{"d_model": 768, "n_head": 12, "d_mlp": 3072, "norm_eps": 1e-05, "rope_fraction": 0.5, "bias": "qkv", "init": "normal", "init_std_qkv": 0.0158, "init_std_down": 0.0, "lr": 0.0116, "decay_fraction": 1.0, "final_lr_fraction": 0.0, "seq_len": 1024, "doc_mask": true}
Each number is 500 + 25 x the weight over its row's rms, rounded and kept within 0 to 999. Layers, rows and columns count from 0. Numbers have three digits each. The size before them is the row's rms in percent of the matrix's.

# down: layer 2 MLP down (transposed), 3072x768, rms 0.0331, rows 2831-2843, columns 512-767
# up: layer 2 MLP up, 3072x768, rms 0.0676, rows 2832-2843, columns 512-767
down2831 102:496537528471500460471502524481539493482495529519488496492522531494509513521513504493468518510486502517530503549539538534510464507464501456510471503475525504510493538461517467493507461469505483533516559524497481471496486425488500474460420463486508528469452537534509490504540528530435558502508499533461508481548511513522517486519557507549534511521548515471490552497471501525481463492534516488490509466522522514508526501538485473463531485495474541511511503523464498508513462466540502536478538468521486537521510523462514526514487519492451533500485521507468513507537492522463440474520498529445539484482491509509454500535529522476508520546484505527567485499522502487493465478501481552511477473526511505518480490492514487499520473506558488475500491493501493477522487501516495
up2832 092:499501479524516497462507519507489492519510458515492516493505519516526493530487478471536532471511521507488458499495511511520506490492545495479469558482543488512476537481528466470482501465486463511522468454503492499487532513527529506512506523465526501496524495478475474495485466517499518506541503482552517499510502514533463486444501507510500497537474515549523539489488472485512474497480550506497471475513500547545499480498495524467489457534510453484502510514475507472513469487516509502435511486489572512501531507532495460518512517455467491514494513505537494512507488528490477464512538487446483496479503548519525469482478534510492476472504523494566482565511516477512492484449504512470533485512492536490494505505491474473483496504494517536516500522526479457555485525504490
down2832 099:481465502541483512532516499492504461524489491474537480461486480451513508449490513532522468506518514436504494514532562418466529443498496481504479536498485501510511488487499530535498539521493505486516564494506489479476483478478504499532495496481542492517483541480501479492435527506476497504470554513524503472515479459466512497530487517486474542514494520518481477483489516530528478518485472507498490462488454504507501499485496502528490519511498510489464487522509505453485515527492469496483448449560510517480510486477479513481490529487545495510505514467551471480493486487525499491492524507516473510546499494539508488505494502474562493480504522543475460494491499485458478524511474498496467517523539485545528500522466480475498501499505531468524507490486513533529502484504496
up2833 107:474539508484480540523521483470522503476508530469478458500489513513482511482511503515485495506490473517456483495507524543482489495491503466498530505537458507435502486505496483496531471464449485467542530537530527491526524481520463476460526509483478496514429521480473528531498500465480506475480524472469508510520442486501510440509514521502479495504469507491481492505475529535502495503516482492502486513527510557475525511526481526526523484495518456548477484542535497505470492491516512513531516558482515490485506462506508539463523491488495532451507521512535495489530470546519501533493547526513513542489507536494533483461492518538545556498455501469495500471475497495503473508456503475468463493517461508531539521599479477516533474547484526524488495513530484529491496497523522
down2833 104:499493489482493448495505502496538488527467488532516453507509528545480483508477496488485553494460455454522479468508489492489443487492512480510499534506513509500478481484469494459530512467483488520480480538518498523523506509516479462492489515525520496481519534470481519496510473526519480542500527481536511483504459461495505532494501463496506525548547456547488516495515533485506540534529544499468515482546489522536497483464510504512520511524489500455507500458499463501480527473533498500481492506465512503519477470558501505473521471457512504536513512524462539517499499528513476470490469532539477516536445511470500457474501509548531515552548503522485508520518526467547482525484530492500530521475542519498499531531504516498495494495448496553515463496495467506522546499459487
up2834 096:515477459475510531490462454471463492506538517546502505497480512472529470468505506489525447479499524510513489509442529516508519486528587506515477529462525519526560498488482537475535521455464501504521532547523527482478502522459494507471462542557497469528518485508471559456544533505464489529479515484511501498500498471494545504493509466505437516509511473511512529510508543501481489510458481525472443497521502504516526531507503513543494507477526477503495504493504473469503434526491497508468541499491548501526524482502518502504494484526482515518522491503508523488558510515463560493472496506488528498509529483486460511488516465480492490481482486538528480481528519507521509513508489490478511535478480506493519499527541469512499505516492485516492439483515521548454507480505430
down2834 099:506525528536473527482514485552499566481477570493494441532529496503513546509529455524476514500525501488515484525522508522464515520516510497483464484526493473511505536532487504565511510523502531475518497496541509522554499495499550511527545486491503509502506434430479520513472493514501480538509505511494524480528524494486506520503480550490500533543517489488524518522449484523517475485493479480559492494529478527515506501484479511474511496532497489477533542538498488504537523520501490489492479478509513533529522537491481521492510487474466509477496482496508495499520539528491505506455516536470513507538493487491485492478511498477518507533499536506485518480502516532501510518461475512483444499520484518537481500474540551499504552523450517507480528540487510506505510505489469
up2835 100:510482500555507506488495507498493492490488471512495441483482509557537502517485463501485469508470477478478476527498520512478492490478531480507502554510464509492478490471535482505518486507497471517504493527556522518534501499522528512514478462489457490517461436537511493452559504485463507501499531526540507530536456515484495513458478514529506467477450514490502482492457485515464508492522473482512519522503477508464521523474512477473505494484465471528521481500478466486479530498492526529481497495475475513483509479507522502518475581476510509521520517491531575516470491479483461489464513494468530486529471494546509522463491478467488485485535523497500459495490516514471501486485526493460514541467454482555517517486497533499486491508493467503498502523503479469535461496487507
down2835 099:494434527492522511520479533487494515524521474504529502507512529504488527501501494509546514505495473516497502481493536495509507555486500500475528500516486558476464500513507474457508494497517510453496524502455471510549486552519514501539482536491505499444467486530536519500501478487534454509515454510515523494476452448485449495441519480477467509491507473538532481529490493502500529511490480480483493493528503526529451520511535518541459507467477511489505469526517507454480486510510513510471505516487482488483520530513488456506468518484496523472482509514467523494494485484498483515505520529522538567529500520548512506531504520490501528520508500494501480517488530497477513472510468498463473505494483497499512527487493518476486522520508503448508521496478519486494532505498522
up2836 103:458506488505505486474487487533496479473485458531498477473535463487506481513524514504546504481487511528517486471481562447472492496454483484509494456465520484500467494489481486471518523472487472474514449480508493469507482433505473485497495476538493474497483520450503539479546507495522464488505480475560473502512550444481505481474519468490514482460508548502499507512485494487503498513470518488548483542488501502550508551498476564488532483523511489488512478478501501508512485492515492470515488472490510514482479500487496490541479449505482518502492479508515514510464463463514475516433501504493463488520575502549473481504523486480527502487543459528473432491526504508512485514492508515492500504507511513469485531504497486509473502458520472525530516527491484513493564543504499
down2836 100:505496472489500509485501486471483507502484555504501457499497510542474503499476465514548495492510483508513487510497540480503473430472482529475493486464500510536488553508494510522499533471452524505504491449477487462511528536549510444475478502505458518519515479534491529500514522485483487528525491503520528507509459503470533504482510495518515500537495508523549511534479452507505518527536499502511522499456506501512506465499455466526470552495556539495500534555481531500507449484516502451499502530505517482497525506484475498496453494495463488455468512520457491455514473512503485496480513497453470468460513530493481486489483489484473493512529465482514452517511523505496503521489521487473525499512523510537499500502470475502477504546555498532489506496458519500513511516534472
up2837 093:526471461518491494532492527488526509542501484539493476475508505534497457474494526501471499518514516517514505504522497506499536498514510509509502544520511492524466527495534483514473465466505501504491479498468491481513565489507478495502546465498493522528500514493511528489540536563494473441485487540499508483530509521483451452485489486537486457480521496483505528522468496527493540509519530497523526511535526520504479481558465487481494517482490498508533517541474509469508539492456442500460497523482514536507481503502516451456555554445521457490476503484479489491459497507478517523498484467508532481521489476550534483457458527471469491505519447523496508511453502546514479514559458460509505504507460477502525498482484500546482500455484498516449450494477484471509491524536515
down2837 094:514526462516545491516508520505510510508494524527520540483528474487506512461545498559509507478503493482501529516511493474490519479516500526494493529477482507507505475443521480529522472432567455505530519459486513514518511510504525491510505511432488516504517529511489500529512513462523481553508528512542507531514497527514475508504535538531456442536525454511503497467505497488482498518489493490509470513464497497479528473527492514497529487526492529510485489499507536485509468498524473453498568483503503482529444552517484500476482489497493499533542477537524525501543535530481548515496461499473485546564507525548540509492496500497491473465474505570496509523528521456494516496507509448527476509493511488526505471469490472467493525508504467512505492496489531473468501499511437
up2838 103:512515500494497488490496496489513505499527508522523479534528538511486513506474504472507492543467506535509492525536518504494513471509483495467481518518499496484503474478437521567488506494492495519495532513459446484496512527524504511505494479503521556482491484475510523499480491509449507450528557551476559523465500531520461503529490455479498487528513475501532484472472547500498519491509516495509507507469524496485505483534492481511495515516508519509489504471532505486534458576504507494525482485472509522498514522503508479464540527473509494496481550512449538502517516517512492515562503507458574498461494553518537552499507473476507517521499519477502524508522514448496510476475489458542466504461474523495499488505476472511510438552492542525492490482530489504510485455502533
down2838 103:490505479496495541483494465511485506480459562480490498501536538493485479510465508502490499527485493507499490500502490523530490501493541478539500515475479505481521496486509544513495490479479520458521522542521455526467531470471527574564513489499476448494476502497550483467505481540493490511495498477497486576519525460443482490483517498564490496510514419477508497500459550499506516542506525501453513435534505503501494508512496537449509462479474509518543470498503493491466519540531528522499513516501511507453492480499472510462506489502467491515508499515506503529513453481478504493520504487492501471465477519520511484494519508496469480511469513514503510487529457443516466493478465502458549486502510512508484477448475535502502498430505479544476494523502460496532510500510507
up2839 099:495481480515487494478497512508476496472489506501509521481495482529496511484499455484476502474513496476508490522464524488523501491483522507547460497529524499528461493504508481562507518467493532478493481488569553506452508535494521450494494500510504465521525486489479486521539437466514519485522503470492461493508508483498489446558462507490557545526512532496529480548500534488461481490493535490472508516497540504496502485494525516506515482524465503498484538470493468483455535544465504522484475456488501512513508498482495499500534465512501484503490522481465508490484518478463490501496516485529512529478490549515500487491510522489496507466513502547494501474487518482494500470444521483546493498488495493462505495546456496489550466517493469478490530519493534495512519530545494
down2839 103:463499466501483492505582597513501520510477480500461544456496464506520485509514494515507525511528522507513500528558463532553496453479515475504482532467489510468461513509481473511476510514539550503470492502524508453505489511507534493530475470503515485513470490535474488484508494498479449487453462556506493516574453480454531518524517519540499460528491445514511531445519485518489529531462492483517490492546496495485518496544559504539502491474518537481508525537450499491480522475525505476497486529540481482555492488499551483537500468493457436505537529485463527501516458478495499461470518484520474517478477488527508472534479487459467463507527432485469487561487505466518509475470489468494508482487529491506484540503533481473516525502452557516486455503523507501473488506496504
up2840 099:486513521532471507524471499500492481505563494506465537533490469479516531523489513483512491479514511520547487516479516508513497501501486490511490512483452518463509530510471486501468537476495524511510538530507493491494519520471478513543500532488436489483470519477529553476481482513496552494490454511451463487487454498495474519509488537496544491520492449485492515457542497474535473494497469493501502492502489477522506524497528486512502516545518509498510520515491510538470528469499491488474495545510513483506537472487492494507512517512481484431470453500455498442472500522472503522514533488488466538469515425543540429479523519417482501493492460438493496499536472499533486492512518503519493491485534505502504491500521502466498547525490490490513466510524500502494459504499491
down2840 099:504530522497518510486550506532503442518521490481477495485540490500509506485517482530501459512494532490522537474551520457475515473507516489462524474481480506491518508499489583509505456466493491522480490484465513516519514497490459502450492503484506477517481490510483507530554486471470515478470489526501494480476522482483545490486497520547524486517511438491468472486529496490491490467522492485485495511472532513482495517523485532479472480509473491541445508491495509463527492519521482510478490507496503523528502505477464477526498537525497516502483507491478477453524514515495474500480540496510475545516517479499507448540497463505482474493494543509506450485477424493520500513531528492523517501472560490479527485514489504441523516506507482519506516549531456439460494534522463
up2841 103:452517518523509545548532477487539507485537469523508459537483510478498526484480467526473559508465494517515437505537531525468498494477465510516507526491470531524505474542512486483485499500497538504502500465504494460512527528498518445500493540468499503483496484476493509479485480479548490513472468480479488461520479522493517442517512503483513516475488512501515488494554544512496490487523520488526507459463499446536441489443530464509497496505511523521516505502480523492513495484474473503451468543498483501472489551521504489507495524544506491516496549463524489526469441474522530525527489561493485460509511531522468444524495567496511499481489461475491529505503492505434495488465509500509540442480538486480520518450473502464486520538482485474498516508483474483499525552522505
down2841 100:497554553505478515487442494497508446479501517510527497526484490456492516500479508513557528536459516482479452518492482520510497480530493497501487532550553537453475461512515509500479490503497519504491507526525490520479470471520499493474511527537489466510509487468440464492483546544482530532496494476504504489501476454482513488442498469495496474528479537454496425523526509481503490539508498490521521529461521542515472513531474473528474416474483453534527465506456446466436436504476498496474486517496466491462481501533499523508503514467488507503498543540483520527515436495535500490521516497518481499479506480511460499568529509501515490523543489462472533506508492510533523488478490490522511420519493478481499545468499470457483487503508524483503521516545492484471505522492515
up2842 094:462558505472514522469516509495489513501514521509476525502461504504473492530477496483496514507499540467477460514507483465465471522477476509513504521495506526478543500488517469457524505479494505433514505504504528459468515524493507551466516478489468524478504508480516486482449483502476476479492490475496517512528468469477498498510499527508477483503557515534536467460484510490486533470479523545497526476460548480442491522480518508512509512547473463501467538470508477528494509464507492499500491492501528501506512510528480522478486461513471530506443489492483546461515508486518494426464566485495478524472457486469562472474520495499476457527537488500496519474482510478482478472523474536492539519517496527515536455528512492519454428498495525471473531498499545496547510518524498
down2842 100:501522477471506487464490499540526470529440573544514492521501527488501513499492543506478484483512474496488467469474520489492514435483487436488521469522446556538483551470520466504540504471449525492462509487531534464451502536486522455514455464511498452526545480503473487489476456501506548518543501503486488501492527505511462469525507568488512503504482486514515505484481507519499499496490500488515519511515463457527477521475480511531508515501501534489493498488492510489494507526513437503509459543492471551504486504501514495515528533515508516491488508543512501511477536515500477530515496453527518537524509462546484518512488533450480498547502493495474479507474492511501520513485537505532510456523518494524543515500504486512504481511489494517527510513480470480504504508478476
up2843 101:537495526476512479514480474489445469529518481511492477515512502508480521495506526512493459521470540481503539479520487554462515468461532461498455539532456509513507493513485432515500492520547528532475482491476487481479491495504513503506486477451490519499496492532499514494488496477478485528535521511468500484496504502492517526516489472472512469490521462487466478484532518530484487551492466472477545479491520502524446534447494490522540502501528502546497500545511513514483500499517512517474516526467503515480496489492461492526515520501511491564529541503474484467516492522480483508530503501504526540550508495488519495445464505476523531509501515524500483485474558497523499466508458488520431487481505488521445497533499490491551486494503525530508473489520467514477471506507510
down2843 104:461580498484472509505522479534498518501489543469490486508496472554487469522517489478490472484519477448487504450597492500552484426534491524503499508466528521503490505493505551529457496490489498501483461538469459498521494546503517494486515426511528549535488545507480470535495526506518510488493468485517506523517445490493504479488504494500503496488512508476515517523495497490538469535518481500487490497485510534474469512442492505524519509523484454474481536474529527503511526452452476488518513494550500505434530511499507519488537464504525492510521505536528505462508485515513463512517501501472537518473541486479492529437507508508502541491494497456530511551517490511509520529473465476519475508530481477465483473500457541509502502516514530486527470524484525550521494482465530